config = dict(
    n_head=7,
    head_dim=64,
    norm_place='peri',
    doc_mask=False,
)
Each number is 500 + 50 x the weight over its row's rms, rounded and kept within 0 to 999. Layers, rows and columns count from 0. Numbers have three digits each. The size before them is the row's rms in percent of the matrix's.

# layer 2 MLP gate, 1792x448, rms 0.143, rows 1426-1467, columns 336-447
095:478458470494475475606548494479481481452421463571472475426507575446459541450581442545487505489484492447541456474427432511553485505474441506473460406490495557582438490464481533566526514450449528537461445457568502511548519492592592462486422513459468434584547532481598533505524531493413580388524537473380522436563466412590504520493556549465
098:443510574538444437451507435487494460498501574487460520467575502505467478423517455560521484464549501520476424440535535495455514622475543398432524537434558432526548484581585478665486466491481524413503517523488518521602466456576518469505529502575567536471566502533495484476497494531443448506450529530459505555548453485476530534528484530443
098:508488439407463531550465455522446500457436576576481427461388526556530463411504455507501575563534498456486387546499559471424532406434460497434501522451511470457460547524449555526468417613468541531418510595504359514571568502492470462561518461385466464510435563523402507568466455457551575458590579464350427491422506384515393543487487435396
100:535480476571608446471441527424568531502554476453580468549423600580536520536448450475527443477545537441511488540424579526474514574522557556437554471454565525514471494413468502499512501460559479545421509561507495505382457497412532473618503474459473388488491516503435476589473489573538414534591428429443420464598468490482459531519420516542
096:447485532562499503577571470577504440419495472550444483535481482505640448518468532443474407544484543497428548520553595552442456545496570397494480470399444452545482524507462476529510489477438448431330469552486530540533412518492489473582545527487502526489590468527482519444474437512396472432483503579503552472493564458487475542482457510472
095:412481544486530531575482477533534488549499478455428504535462415450455551434484523473468538472494511521413599499571416510471497475454429481494375407487561578564509509551469447433497531511547482543519480571427436433537435528442535478475547569572524492497393668528500498527527589442476519441483467528474518486580492479561409469435466513458
102:530440512493552434509546525500515463482463596465526472466551411487448538398538460508419524560489539504508476448524450573503558469457506408538621480546594425460433460410498514509558488489483485476442491474528464498564547511471516512465447563509524365530513594574416396477531527495387622488517575512484544430483534369535451446474466441515
092:470446541443518454498414466532545544552521365510485489507499469461592490517528447480466612484493459395514507526452573509479546550543457470483564567485575363463538475511549380487479611430421525510493556538453478521507469474510458493446502502490462363507490488467467500574519452561509514496536497499599529483557530488538539507540500379474
114:522499531560517505470562545504463525492411469454477515420542483547473462450532472478502457459545587580459523480538570551438509474474460506512501450450495458436628451533613429521411499409514397505487503533466470487494514529462508508455522499348486460478499469437485545586426472474494447478601520504487474538543573571396576476454609592514
100:606521464492518551470446595434552507576488542420505555511501471492483487421476536566545420414472505437518508527492497559482532530480485443617452460506370549523449435373484509512417427502431535458468478540504492513498551483538520458463541460513563430545515518563436419375499497539462409546441554540498588515498549498524520490590542404541
099:455518444450488492518434508502533543554477586439363478541434526499507554413530513509550532512481495421515542460549552443558534477488487470496443466443500577505382408439550491474470532479611505488486541572564478495453480461515449479528595535495529589476553529596507503447435487399587540584563470557553478490531492519536484525511444480550
100:584510534471510534543533333492506514589486511565395473472506484579505526487623526531516550436585436518512482510580570495452556538497511621482506441488556511521416536525552435514490557434476430488609467569462518513480480506477529584503459586520487496511487546476457532504452508528453518455536500480422552453437527563522508521431523550427
094:567514442492459556529499462538463535411598489428475594533450468573437428481503472569473508541525452558527497500486518509542516628511445507489629480495479472521490454492498530487572491480489476468487512516459387504424461540571540554458524406429575504511426465463450363522489514437426506461482526577420520373541488471589435491481490468554
108:477483536517492498495528571488442492507457486551458452535476457617441572428540465461468476445345549521505543440454447466599454534452453532519429441483500449473521531488474474538514556447627584572531480527378495515550454560453496551531483477563405555474480509528518514510497519550591477415453527490434476429508481534516498476404506531452
091:512388404476634446532491531540485502467370517498487423497526494532477472461479477571490471530487569546457486394467458600522448477530469478430557574525432513514635397495561545552480452523514502522522513484502428477515567532506512573521543549425537501471483532602553544588422465581396447525531454414508508433530452526477488498475496492486
099:551564418478590451506538388469457538510515556561603590557394476539462521521461498518533495561504491443489512453460439499554513512525497570467564571480437546461461599550547549586587549493466491580448551559526602500452507493479477490484489572464529456530460519471532522488569559480455477508513587450445430464559512414604559509534444446474
109:469575514505485563509603527483470490544540522499562561553549450527610396469530521518573530533425509557471425446426483450522557439561479478542482515514467594596432478524472507423521503486410523476450532506425455581407477499512458455514466386479434510507399492506494531495483424531474572482445427560508509418442429481615501434466519476482
095:574483560567410472492482605433550539546460479534554517469488439471483588538489580544554517496396490426533438644413501413471496437563502448531623597541499539509499613481580453478507525504517453400548547508461522470521569479579531573546485522476462456546557488558455472467532545551454468536538449435445525456530549479545578573551579405538
105:502533466488529465499496522442557435520570529432546590484537582582458447430608436549471449457478450465574358561464559542576481588542428503429439575438499492481520501559498545519516427475530486546458453431529561501438457415516494439577472440519418438494495442493520445430527539413499427508516466429472524437521571541560567511547487454419
105:495510502537507599478496552407499539505449436452407494433478471595476456488507474418528505469519475466487556543496485440460484522471486452538557495569507568514400513484508539587552455521628436492435482526530541541515443588529525538460534520546477490557596510517556472489557540509542496512470523511499468564520519523408436559466393511527
101:499460501473510554427525498601498490473424473509504476452477514534476528560503479506563396521486482449565495518451428472500620423544509488483411491452524590488499487528604419500500577543524459551541480463462497522623587553552528427462488522501456515521514486541431564543377450509521437533608572423581471339479518566488456473512522490426
101:547565583470504402453613436496426478627558599580552426434536446624493447565643611486597452453487450556491491478541534434524571452408584386477500482495487548581578459512589538500503515528462499503537556415505515458467486471513519525571522543418600534555564444528540504511539543451461511508517506563563427532484460488520477547584420569561
102:582474485381407464461585415519491497422464500574514488557482425508551473540474460469508475427487508491495446551475546447428434495467457490512476516449542540439441436422496498513529450520512540476394521538546488478464469412477468445413494387539530518406430530531593503502494609533485516375412500521591531520450461443508443552491568502549
103:500549567577470461486527466490492550502497496401492541504420494475401521519473483515470562514523545521584467500579519436487470540457474545372480497517528522451524475533451532573511564512517590479548437461491516441537496536520482531492528546469572516549446529426474526404579409487529508491523499468453586543453479551521534438356528449548
100:461470444483454510561569425506464475507531551540485594447500525454540505549507521529605555507507581534457458568582510514469515458481599500552531484497482526580533409521443413534470446559522587428455486510502404495514558447472452555488428388517558536545531520556538543565447456467453548521529386543525423526555471513462453512494467575516
101:544518535580449515544524505563465461556445526497543550573487430592489530544511535500465518452417524494508491569490528461500576457420549397464430445513474522479563426482505546521381504470459523453490462525484420502546401433568530479530573462525508489499459455430554479491528421499473518544495526478535532500492500482537510450532496480479
107:454563545587544510563467552471513593592526567456620458530386510470558487449471512491533548526461459429590453497514466520601530446474398491458473527483543520475564583516479457464459481499518474455446495484468517462549485511374509587481552527557551541505529503495502500478519424440475579444418548555562483499493563557592481471494445571531
114:526478490470415536450565523437489550481457561489429515517515402524583422473510543516557559545510494505491476508494524458449466441480504534431466405572565412479528559420498517466502527492508502499527537523455518430421441517513511493404571403499588623516492615507527490524451579513500486503481524587511436405584446475475450529459463484482
097:475553482454551375512566456428501458532539640444498536478456489549517549445393512545479505507538446473508549436526493531446467486420484564519479630467585527582439505418555461539394395381599547471507495435560522545513492477425483428447508489512538475505557566422459458462413446584454483484499407504534556481496481502628454527516427508489
092:373426495525416587483562522500492456472539512544495529543517501479523553538416394530533466469492518449530507443534436502529505540605404433487439541548355589493431479455529504471573467505524399470485429474476429582482512547561591470528532425508581398497444400450477554509554434562426490317500418562560511476589465493535523566463535466498
111:489396472453569547404450513480493453525502405527454454450453439536467564532535504544596523442477590511377519445472480496502491481518444510496455486553533468452569567515515509536500439576515449445498498519407475509480417499576470549432500466444484571483594529477489456479441505424443510474578566452523450495468583505485454554490553425570
097:481519565529510498472427595514528543524532372470506408537487568487474638415473507576576509546454505495538466524513493554560450572461513611452524497403508516489463576601606496513562538506583474530460483450513585461480560468497505492533461474493472418461527453487514501524620519599392448450478472488455516506516422400445528453573485408451
103:556506457542544401541529441376519501479524493476562496459539494439533453530481545471480544609536546497492443508513472519432499529506446522533473482514470566471452409447461468591496453650451484501391530461479516489485486455507496549457537422544490499444465576405627563381422543478503498548430531523561427406511532547491521485478478511517
096:594524498588525547542607435495483525564429567436538545525421608465448543436539450492498467425488518446516524455391473545540389570472602514493528503439495414466602498506539436589478480482479524457478475572593430485546532488553552521536417417520501522490417495518623544508513520500577529534336361484526548526512523474532446470504550438489
099:444462601557509501371538549550482543442521555517531436409512424465481425491533438464480431445467558455539508512509509548471525390447546495548524518490407445365514451506549483512520400579511514460425540482512514546463555556526474514476522420479504486606494470390506474538536478594470446466623429536517484558487516490478499549497531446558
105:504522465442454453479490562526564459486482519453508604421528487542411410428422577497557438470424548479461497522530503505512470523381522468534503591518531498622487487504452563587443522456427431531388548533576477444570480523580492536520411454565516500526474494432458589540512516486499527450477493452535450559461447469538433534423509561497
099:563521519574385485415429457514551515475565425592475428607576534487613433454551504437501502484533491495454531470495468491500503574573478436495541481451584534577449443452506548502534512482532502455464531609438491456488459460553583507492481442569470420551501578408499509496573572505527526416427480500476523582474470632469506548574499498500
101:536459383400415515440498594546525491504505525528456500495427531555529526525558429509597477516507505502541538491522540495598589496418472479535499450631515524571414417549423541473441465552556591597674486513475399433480493631611479489409538514463477468505495590476513586514526549556518495504481480522529501493542466386509440556412453503513
112:464508545457569449529535503529444451561623518595527519552475576514622541525482428499425543556575541506461479544476475464649567442503483483441392395514560459501475464534413510458498489452526462606347488523466447442550504443526539561527610574509552523518487494504512586460574542542460404459495482528463493455457491473543478554553579502446
103:462515579520490532477504367523504592411542419584531486556526458437516581551569505575563480521571513505493563451477591527474457529499501329440467469494518484516419570515597449548454493483517509506526583489470496512537521482445480518449547580564488432413515576462492501445529565510544472387538522576569600544500538535516512402430575503576
100:482495481529464594534521393514619447528503558496463433511522512546521518450541479563532517509510550459449462595464502457586536493522487456520584435520608463458497557531471405541431446505465465470492496475558500498408475539535523517489570486512409469562537523485516488437528450479501454416387439419562469496384599538502498523544500497536
101:437565500480594562521546561489537466502367533526475593443551489563459560536561509418510481583521510520466514580519485537483496501487473467518591438517522537443530496591465465468500462520524483469610555454513487498481412524533600464461489516604544492591510617453485550468533475539386493406446520515553441512544492591504404527569569440434
# layer 2 MLP up, 1792x448, rms 0.147, rows 1426-1467, columns 336-447
093:449500490419503480495512535521604452553498419452551433519441436473465533524561368491545601501562543435599433510548455532460490474472616539379501596457482523421460490471487464531556483520541582422445477486437556505497508468541512527585525442580534442493602404424458608554466530526429524460518474567502497530489532579450521510527516490454
100:457586555508465560533560542531418537544533503499505494463526459471517495502528554542528502578476422563456532596623569481538530425580527444510508456537568438459505525481627541448611576559500493501454455528512494517499469509513469513560402465502538444543497571411360500515497469567532567548539502454597561425508441473547463465475543461568
102:492464516478430521484551322551545477557496602423476557495592485422547490567483418566438410512547520510507556470413431443412392519590434552460447516499533483535469582444547545465461529471479500513542590566477484503438451466418499460475481511470517510407590488458478426476520404448457474542511515495524428462471463579513465476492452470575
096:494552493502412591587453424517597471398635558543411523488567418502484478481556524476562541585525520571446489559587479530594457466496519550452419437477569521482539462620537534541559507531552530470485435512541408511526541545472440494522509456518564485462542503540581439452545552480598518447581491539523468472455560589458503558443511528388
113:473522430472467492542491510514449627593536461529478494466550570531377462519421439479497538421492489460469509589520478459502525418456516534502540628523475615463569470471547474429415467495555515548550535543493456524449585516524508544399433484507444506539487529459522495544514591489522523558476461350561486601472415623477540412420488493543
103:518512488488471467468443507535527520431523444551476445548464542485468403547483428532488439532395468499515572539512552449476485600494436588421482535467459451469538545510455517495530508470516570494496493514470543562491499544423374575504445518511445496557596444520488524529609521514529554511535489550507551477509474527474509503535469548485
104:494445525480492536489578486508440539420572457483422562497436526542547469553515503514569488490476514534528476438585506441465540501554514526495489476514474570595513438623549400441502488523485505467454567555459527463524540532581584497512553493524450681492438559527605596440509562527485493525463504478453504422547517507516417526511522480521
101:502541608436489496493579495495512494518632446524466471471482486474434497623548500515472536520532417471420536527522573449545526522503569485490471534438478459498509471477530554470544594456432476483527571473480526458506522477539515511464524515434447462448434487491412507499550463509575509449509517656483549397491535495522445408584458473556
105:494543498489441516476532491559498435544483491605411515533565523422583551454545577492461526508557551524518463489549529564509509516453616538442491521485422542465499454438470390580576476482514449525489561520491436504582572469469504479548524461508477534542516432426467417579466480506473494528479503524479485569553507502434441458473570531451
105:442487511571515446421498537458518473446506451540507527581493493429406445528520398510446480558527478609463570476562474513457560486472507583557592489545512571491495409601510479473474485477490489518595563483483561540502446561437444542496506530513502413521472486454567491476496505480449510510474512477483504519416552478531582385499522481486
102:437389676528532486555441568539476493477517527516505527522468553496515522560435449545393468507432497624482471495509395458538528460504486474470451478489592608414536556543591565448407466441483454502493539530500541482509438604556415459554450496565419488449558540506482533528449471502532464451582490426496569443470469465556491405445445476502
103:473470496459503628515491624547537561550549533460516555506507494394507405538430553542530472488457544492478449481496436554452601517475501406528450534531481468534558537485469526468582439429538595482481494543506578444582547514485544453535529509543522558402489495503444418493535440446510441488398458524494472678577483531411385557452408504518
097:557402393497513454492453483533520463435518491437525508415528464552620525420591487445446424469508448532547459424465472372541417592443426500469509499514534553446484437494512382535449512427462494424487631642492483498543525544601649472538497528545500549600506459539443416524492538484418541542585530494526524410439529495544472496582578426510
099:442492489535555557562655458484471481508504398497439438441496521522543433507481540465558468539459542407514486501531471542507463484495436417593431499523479538536410517521517475458527528439445457522525547503501422471526548506429550419515588542464472479494512513523475461588483490538509578434520459513435446605528556540533546449440523535564
086:481559550514332487512516459500467449492522534492515517485429470569498507468480468475532543494529422473508474493536561396524578498501568503557452426445532467476381551427487451465479569504577466496417488512488509477454491501470448580491423413507477516512575513388424465483589445493481537441492592543498442552525614540559543535541547449589
113:484480552474561473489544450547509443431479524599577489598445464494398541599578501557430506523464475454436337437483514534545506450478460481524476526515402517512517563521539487485531544604555477544469449487479551473480498500498429523486513545455527480454440519534562564536528597613533485525473498404437472525537468590631412489425463487440
098:469565552509467551461607477488435419525551546436519568605545495604496566478494419504566449478527594448527518523588444583544483501487464545519505444509508526557548388557520479417519434504566544493586482506478495583388597437471505544456537485451532510583569463514442571460473458496457410551471526489465517462475498589518535496550509528531
099:455398593531394547512445584453515541451496480477517567494621540441517459576475574588485558536538511465463478517553552438493454411521485529503561406454501375522508581559551512461473476472512526492515441576514451486420582428566549546528519508442540495516475503527493489540490466558394494514537405406491531486498539391517474510524528478494
108:557551530517377462499528565477466480513465515530417465563549442500466464525393580450455550476623483552476449511466589465556547483478475577522529356523470446432481501573449547568556588444515520504456529467541612481532578526460554494512531511540582414593467564405491462535495459465514491463573534480473461455533467555464451502502458525600
107:534522567583486571522476597397424509578420453491390549457549499506440443541444485543567553432475494561408484516544530407458507438488468480490496538478549565515476518506402520414468496449482494481504615456560545544510527468502479554532507477500545474563560475385491454530546560506512572472478506536513489524563501527528512446521396554571
104:481497556514481536502497456571506539446543642406581456454581532424490388490392548528437490498471439526511547486451426523398563539487428509518513444517509489498488479488641506451457470441520482618603509485491473506489453494600606538476441534457483546472482480460470519476432452418562450565517512494545493417544532540467521430498515414597
104:479504560552467550429498544471540561471600571503524521431510519523461472583473482470552454515506518551474585443460506459522418547357591478458553387583500487514568517512539419539495441507473530434501450421457450436404571485527407485471494499497557488492575514552549551418504465472494564453432514489465466572488595496440498598531557532518
096:505519486402500493439488405463490539485495539489505502506507616473563501491432456467489419512508482432435544457486557455471449526501410438465617537470564453500515555527465426540528544485494532544549532495507582564474500518460425540459527467556564570545497465538482423513453555498496438484501450411486628424505434511524397616498585518627
099:553428532532593512486391480561447527542518557544464450511337477572501487544527475500482387415459392486433429513537508487550458486411503511493498440561493539500537463450449429554561559566550440517547460510436616456490510461444480416503572489534513512483531390630595399467514591496509512539447474520524467475517430466555554447590422449518
120:509511502511549517496465501536535413423506514461507514537586425511489453493489407503522466500533515465496430405445519557511539474477547526538553507537468513440507575562490557489508356411528461474506514420533498471522583552552454430524538443531506502579528515470489519495512570518488499514520509484591418516458468496461576524597515479644
103:488487422544458550470436530515512457492461548480512458403512510511433529554494426464523515492455449533513499432479480524470465498533496607477530496558439484508403523609488499534481477439541491622479493534422525676384488502422447540503416499557460395449553526634488512529516515510502450518525558414502470469566483552536471500512530485533
109:567474452604419483516466501488565503531516568529447499477509499511539527503552575481437513552525450498530513421505404446440369594530437509480532612530509613525424495393468430554479442490536485412437547526548491486500546526475497448436466534457452562520485485468529500426573474519441446538374616501473450478550467544499531433565441473503
108:471552478430534468564597398510476504480480537629398555532523448556496536517492487426442492436503599402416547452496442491375441532540493493414492548380498364549522471510470541515534449542493454410543490471487460514470464553505416579510448493564546477523506531525450502450476471486518461444461395499474511451485496430392551398448366493397
087:484536518518426565558448512586468572408407448501515507562458517392490473578558504513545564498548536456481464545460482518507459522601567487440424444542526564438452454591420532443541539536333502492486512522433477415417466525536512607534472489481516558460522405541496503547563484474477551505507579507443429484549509554469505496361537487488
091:414460519431456376461522510492471363508503402556504516553612559484477512496417474587524495496474468480569489564490563533488489444588536335437401602474492524516567507389544484471471568469542376462463481478505510553506434478489570418506527470479528583503478479478414467497495486486449476421532509518481533579521502474604465540468489419516
103:511386457426494465467536519582520479605497439475485376485461493487523523514530446503564506477573419501489464430525525454472547428487521610406444389476482535433526444513487439475506541541488615464456635519442563546507534457558469615523549550495502526574551429485497483519461474476483510505601547501532480454486517503461437507456535437510
101:505495508467624486467469589517480486504540386357476504506462478494499571442526437638439481521527556484564529495446477512569407597446565542465481652529471529515462508562529492586538545465584449543541478510545556517495614512443460507515489560471507462411481574514522420586524453456434502527476520487469492452535467474511464539517504524571
102:567446543445470561459487399512443480544504541491448580554482507518467523427478496537504549371605452516472501523458530438503563550475532430498477522508571468549595501466564500480503511472377518440484551499518478558628506523466575448453464453508501540517519460514485507543517540565521472551556485450603487505544558503502476486548537534387
101:477496464497523466603498524481421544594430402525529538446551491521511437553522479474437567444567434560592407503547512444520611501444449476509450547483441468502409537504432506508478509513505466451430568600515479456538466459482469583457503417503621434435585478537471477562565473498550470480388421413531475500491527577555570526431501500458
086:435475576623529488456516566599490524467531549515553439405553430470516442535524468501536443507465562513561519505474494525485497388430543498548452535520417497454459564498542527473534419531480510492443517485491538527462512498496447524501591438510501464606471506443524457536524438503458545502516429572475495477438523538426484497468576430580
103:490477559524491435492479483537498486457458432572485441463564503498489572520570491530506486487489499517437484521479496531468443495593610491457439437521508422478491499381461498522594583443557556480519531453498519400541523510421380485532551599448556472459502502596528350522464517542419460518548568485578499482492539489489443483475515477538
077:492482584580433485445429440516505513485556416572449473597576546480600442435523491426486438487501529524462546450478461478506510577504484463567564538426548549572489465450539557460496485481503477487527554624421463486562466459570546484510507461566505434562541555395543502472490549442576452430456496514491566554527453611432470522590493489462
103:452501432572485554588463503415600507575410462424475469471428516543547596537604483513482368478449500564570492502471520510564503420458516640461473526531522513483481447495483516485598577474487514545527540484504515499560511494426454605523441526616436492552574486488440506521502470497622563475502514460523489498545490492547565433517483550411
107:549448481487508549588487465544442522502558506526543553590466436482398432437558573522491455507491510500574538508531553487470496544496408508455552579434491519564405510472632554539486527474489479622491477478483378474466503552537462494543522480557466468439511389539547481591548423488505491422506521513521581510514524401507537416423494491526
100:426473434519543480504481655568490562470490568510453607529521441463504487409475356621565551504560576530521457413557576530534459470587525432465490615438554562473427476441481480493568481530506529477489502508546493497478441506487504488483522441511506503538507475517529511477562453551445619457559452483420541551516441548518524479476490411483
099:488573451553553470507416468505410566514478511519489539523448498547519467555527460554384565523473503433494418454449594512478438462448572459494487564443534555569471475544556598496502550498560471520495482517567531416518544477504478495491408509521458564453466554474511459467500562539394524484504487527454460551517431426423505499508482614508
099:467575508460537557610523530487554500486436481475492571452444538553516489461531486487506388566519510455483519487545490445455551476567559457592520544475494445437557544492436482506505481454515489491589539523531532552510533494480551418593502531610510568567548594426495500513499536502376547460488484462512457512546467556475429505415614458445
# layer 2 MLP down (transposed), 1792x448, rms 0.133, rows 1426-1466, columns 336-447
095:477570558487546542484588502478433548477531575517471470499590538571571396467459513542534501506541527536503546516533503510571506480570468550584516468594476509509558540485553485450534574393471476574517474533552521530573456633376563523522428541455576518434503456519513399545541517517504425440453521490630496501618561522550423499427479482548
099:496494458496557433524506482518428501506448470492460582490451554526433534494480500494488535449606631485462447451474474450403448590420572514503494552373495496539565506498445463459530473469473467435498476482512467502478492568436544570522584542486509495445606487618566463482515534416441476543466576518445387507545550577400529488507493477468
103:545519458422515495511514585473567460468544399561578467463458493598493514432570515544494538468496479549442531497576578538515599524487609491504590432562509532462539549554472538509452491520543483493520510504477512506530514503483515486528438591517536494516506560544449609424414489577395553472461505469527574485530551518452509558480516477491
100:500442460554473476501398575532450488596483443445495568489456534529536528466512505482487502455416488392533486515430585499454566533495498468518513503492501458522515479511448552459445496460514521622510463550493447483489460443545518541501571510496405497599486554507503590590420529494440481592438451510571491470496536513566416378518498512563
106:459528494531535471555469423595526462456527499523502562509453511535540553592528477575475498585547436555528449501557493475579434402563537471498517537458486529521435464541544511482409478491471521478537457467540506533518517540491474486505504480488506608531498548454534440436491501553511544497494508519467485487467520395503404512472507489536
098:338435468469514573523529550444432478535440564438469516506497424516544551510494568518528537473591530555503540451505468500537464405418576475574568466505529602479426439572490526415508450426475509489527516494509493453486447555597558451453566501568532496495379576471550515459447531500435466426450487469449472488520515482498422417500523471508
094:457544487501477447460413455500487471519509565415565500393564471505466505505504525490526454559545494574513441488481420400564426436469469479531575589568552476383484540474493587491545452436462557433469494454507455557501450499413521553544513504494536389570504481485409418583455503511504469456495496550499541553515531469529567437434525598492
097:465487416470426477480528568582518461439413545416520540505550431481550480472476484466452434471486560456513492487507417600460540456447444575501485495478527543557488591529495433437535441568479463497567475486469477538398502572461426474569464501542533528501525444571566441477479584446458572635559506389543479592495445475505550626505550479499
105:491522466528539420494503475502476505582470430446478512369444491562461531479545444484460474576522414493578491526502550482483471539575483598502490400479565501460466471544530516524504473449427580516555516587532443453429450555471443526456562449541533557530387566532502527452400534585496533422506552512442525438527441498541509545474446464486
102:511520475391577393533518491418453449571507585522527546542586449475575458490497517563538543504469486476549487448488445478451446534576498493472524457477469502486542571434511467496562584490402524437505568525511405524490545438499534432440491449558553601414546491549502549524496538446547514485511472530512519469464497567410574608461452571521
100:538599345614483450568538518504529558457514508532504473483509507368492505364518576419592572497589536411451528568501453516495498460535417466481492539541524476526422462482563491413534485552472581589488509496399484439471567418473515530503474584529531567548474543452513544529580586514424477555531466608456418510578490501496417527539622505444
105:544472505515458518459578439471506400544520398557477469436453414450560478487584490468449508498531466546492549487524495472449461505470447561504506450497506536451446553555551478497457549495499404460502499458458584419517565445503534571472486465424423428587426546567509493507466473531374588520580601552496597441505469404476467510509555531541
096:410549463473468490508572562476455478500480488522498452507483525495460438600460513450496486571452556496529534534600581534534553384536431491507512488465450414513496488495440504522480520493500485603494485378498445522498549476455382532545551472446514576346519403421567603485478497502556458473432426508461516598517439470461616518484517468482
098:508461501443464462490498496513533479527534555456491451465470502589425657404483582473461467463465595564554447448493491480607471523492569557505549439446573532585507517478505461573585541453578570456518573547461510531566420381424449546509483455531482520465482469519570506511451516487511393488476551489463467420526447439512441529440486472483
095:486421446559645476506443522466516389481387482485519432493455499380556537500510528553471550433608543547461417411492499589480421483506424489430465561561476512510615471465545513477487470586508532489471467557489451429550494558506588547504542519572454468464570511525496510517390373524466545547517443447513476544523447501468532545465458488502
108:530541502522483498485468528492531446543522425466463443381522553538530582454485488502407463586512422545538484473471476431402496498563476526485499412470525585483511353483418553488409590511568495413529516431555421476531494489520500480514482530585464468481538560567532554479469537463533488506503474508514483499492542445386472462544500438543
099:512437452529549411459364484481485471482472551499457500469476538390469485600440524586518503490480457516510521508492526527509507505442466549437484416527477409420488554509573514574535464562569504500492506514511442367495435534539529491592626547541517481468588503492494448515568565509570478503503527514520457496518618405466490504472541429557
100:486581487477543486557587473447410486560536474606510456595486458606525574506537393432450427448395453553544509397508449554508537585413477421425433519547457555489500438440479595544473525514457510492478546597493533521597481573437453508549501472532492482530471460530486550580435607401582552511501521546496479562568471519542502509505443440418
104:464426527435506525532472406462518525479557434463553533461482445489537535483606443565478428535467462427522543439544468475437494529491618456556443555516489499541624452538505427492346451566477503481571496505551445480429469453529456505531485431447501516393574463498500542415465472575591475555567536557525482528495540429459557514491480511379
103:533563484498506454436538406524481486313495509445439483534489487447547454462521454437518446479521428566532458518419518581477494544455508534469504557578488533412431534468529567526499459511606486537580419431510567490472545448486554468520474534473430562539465455559474465548482526502459450477584482410579512491482483473484420528489503512451
103:476468579398553474480561506485487497530481383550439560619370477580538594477536459502568472516480555514462531467544523444512436450475527501476506551479517460487529508491415521556480541576493570419396486559450578526413493417470439493470492463538411516486561539483536470506532494506487535419546483489445444597464434530561515547475526593440
101:486481470629638478651534540513473490515467412523530521485552506469482455466479453474480457513491537525540511540615473544449580448593458451538474519487486538583470515497436450435521507440523482527460489556540496622581536464458510454481410479493433482507483473419433512583477452538543465554534571498511538400534412540464467479436500427476
090:494537509580560457547539508576479473524481457440550501558444388519516489481485521556482561467509487509504523553437417452484557506483500552522400480557480465524576521479562448498467536436491423437401443445517477466442540513521522510418491547464501499435445632489543485496534501483558557489489534501549396546446584569505504441534411524427
100:570562474514499539595467488506535463528493397485533549580621455467544590426416554449513586474540540472499510490476530526581464530544549545532528451570408424488543474565537523457399418460504528537491443397545504474444538556427462579489405547493541503563519511429437487454457491511483486483492481489462520541507551500579528481427577502505
114:456637422441488504514519431485517556378474514590451495374502432396585391541489432502496522419465528547470424473466500616562612389483505437569516501510511525618429497506589520525481599496460454480547503511612387403503498466529478542439441532496527539549513446441585460462464476465500506519515461551503473466474527449539489485461561498487
097:483515523508501492548513474542508523443544542489545538501554452436580470518412555447528470541520557470538534534534432481554577503505527348513446512430434495502582524453394501458525489526425582413433536489525386359540499513560496474450554474385617506514460460408489508486413385464561512569494402550502495548497493422510516495517491464447
100:351507531393550447461484530517432510437486525430471529557503510525488510405501417506498431499523562516460532487495516526540608448521558548499425446474467514460557541506573463559457522546537467487534460490514491555569545496557430468561508418547559523516535411499510518526472487538472496449586486567543514443461509615540483420499561580521
106:488494628518421582500535466477564459488556515442383464496524521495530519487511530498567462586492445515497574495508544485513485461508467492553601470499617485461422509480448519528569526408448472536500526535558505461524475549500554490474457462454537526467475524545535546496478586489478598485520507517455418530566514484475486500542559475439
097:477471489534491424493470505548443464539482566477478544591496499524492554542404541465479467492481371519503542444561517580478474502467461497502529534379495580596458484503524432520428472457539472488456526496594494533571555402455608482443473567527566506497577551492512449518445413487451531555471513548489526429436461483606460501511589457431
092:535590503516534508541391524448601564493529607502494523521537482513527539469531528433527461418537534497454399471471407574525505448483515593477636464491588495585486554531430539537442433517503605547477568527504603450476598493486482500502500509457510493559549584430486477517496502420543419406438519464453441433522553512450483576476515495472
106:519540563528397512513464490490499516408409468544548585495484514475472347478519459547504524476526505496624579434524487583476443542562426471538417507472452527533556554541496540576491480382407482542545505543544499494505564544478482407556506446434455485436536447508530521424523445479471555499464568492479474589427487554582526394506552588435
103:559511489520447491403593533476542528610509578566511472509516484514501486448478537488573568499532492552489476442490459469470507442537539454582475494531565462456501476448389483407526487511462499468478520437543434452498412561499504432456455435503456479586420510535421505406465560497592466512442497524523594506550434501459566511559562486588
102:518523456570435389477516568585558529515527484478469519529561476486530443581456608521483510584430572510511452463481504593483493415512509502473510427439471476494356523476458516533465497474523487575434455475584463537459532445527421597472486548495517517391480507501454462471451406479530490542437535578430554487527491443449454462437567490558
101:487572600554439464381541499470576496528529532512595525518523561468477518444472515449556421522431543460433520394548450474563467551507465508418489522646581525531495405509514485543522496450490561522476433490465530506543510539517546460519572480482394487501492510487443524451431492536518564474626503571578554519574568412534495451620504460561
096:487534477501492505573464411484486474543557383420406542468570518485483619560457523558491552542484452530476500563546460554550454523444481473576528447561601537547467558517560595451472545446478510510552477489505489446534455384420498511519508521541498368456514514480472513442442478463550549573503451430505532367496544553454512475522474425509
103:525580513515521462542425532513469541531548503437391431580462537453486431405423479470537602581460455463468496448523536568477585384488431466495549610494494487467547531561462495488543460489488480428489554460466545440526484422542542645457417436515483464502489484417451507542527538574587585493424466513541476580567390560583482496506548587488
090:492523479514479523535580527516453479578448512421465551455425491528404560516455455563530502538494503558515493550590551434483574515442551505467451501553392479491493550502548487545420439511462495525507487412569484606482510514451430554517497543412518593454448502567566513503489426499508425595596438499481455404592508397489558496434540478492
102:524561425434496433447506459512462513572453551554514548502559462440456383453512490557592523547625527428426455573493532459542375597474467536475579478526478560444464566448451561498515519478539500544525442438538464437510463547563583394516442516426463480453452548574572543466514461588397534533453442450480513415387554496512513538544485392489
103:487610447512503516547477484502476418480573586536502496482549506508612580602473459451476511448614523527494544495459482493582476506527431441614450460551573427396474550458385529458487434591527447482462554353511534564474486496491495524467559616470601527555443488525497605453464542592471444532526516460468481464484444471420391531495499493505
106:528441557427467525516487448539515468549507449564443471488539561545564550672494634418464476465463404496474530506440493494536570542495516510452512421520477488436550522452467506539419522442557449494551551567504446483512507468527478445500488474438492449479511450504524555519512519475516527508499479425603493455562480489479503548446500582482
096:554516565451395595520566447548537447538528486432555487484524535477486541512535503543614519559508479578494496575474448550524547520522431476454609462505533530393564519439448536456497463548505474487459475422469477591424427494445521505470606473402497475571548409502465567542540406477574473453455489508581490537524548552470519526489497406558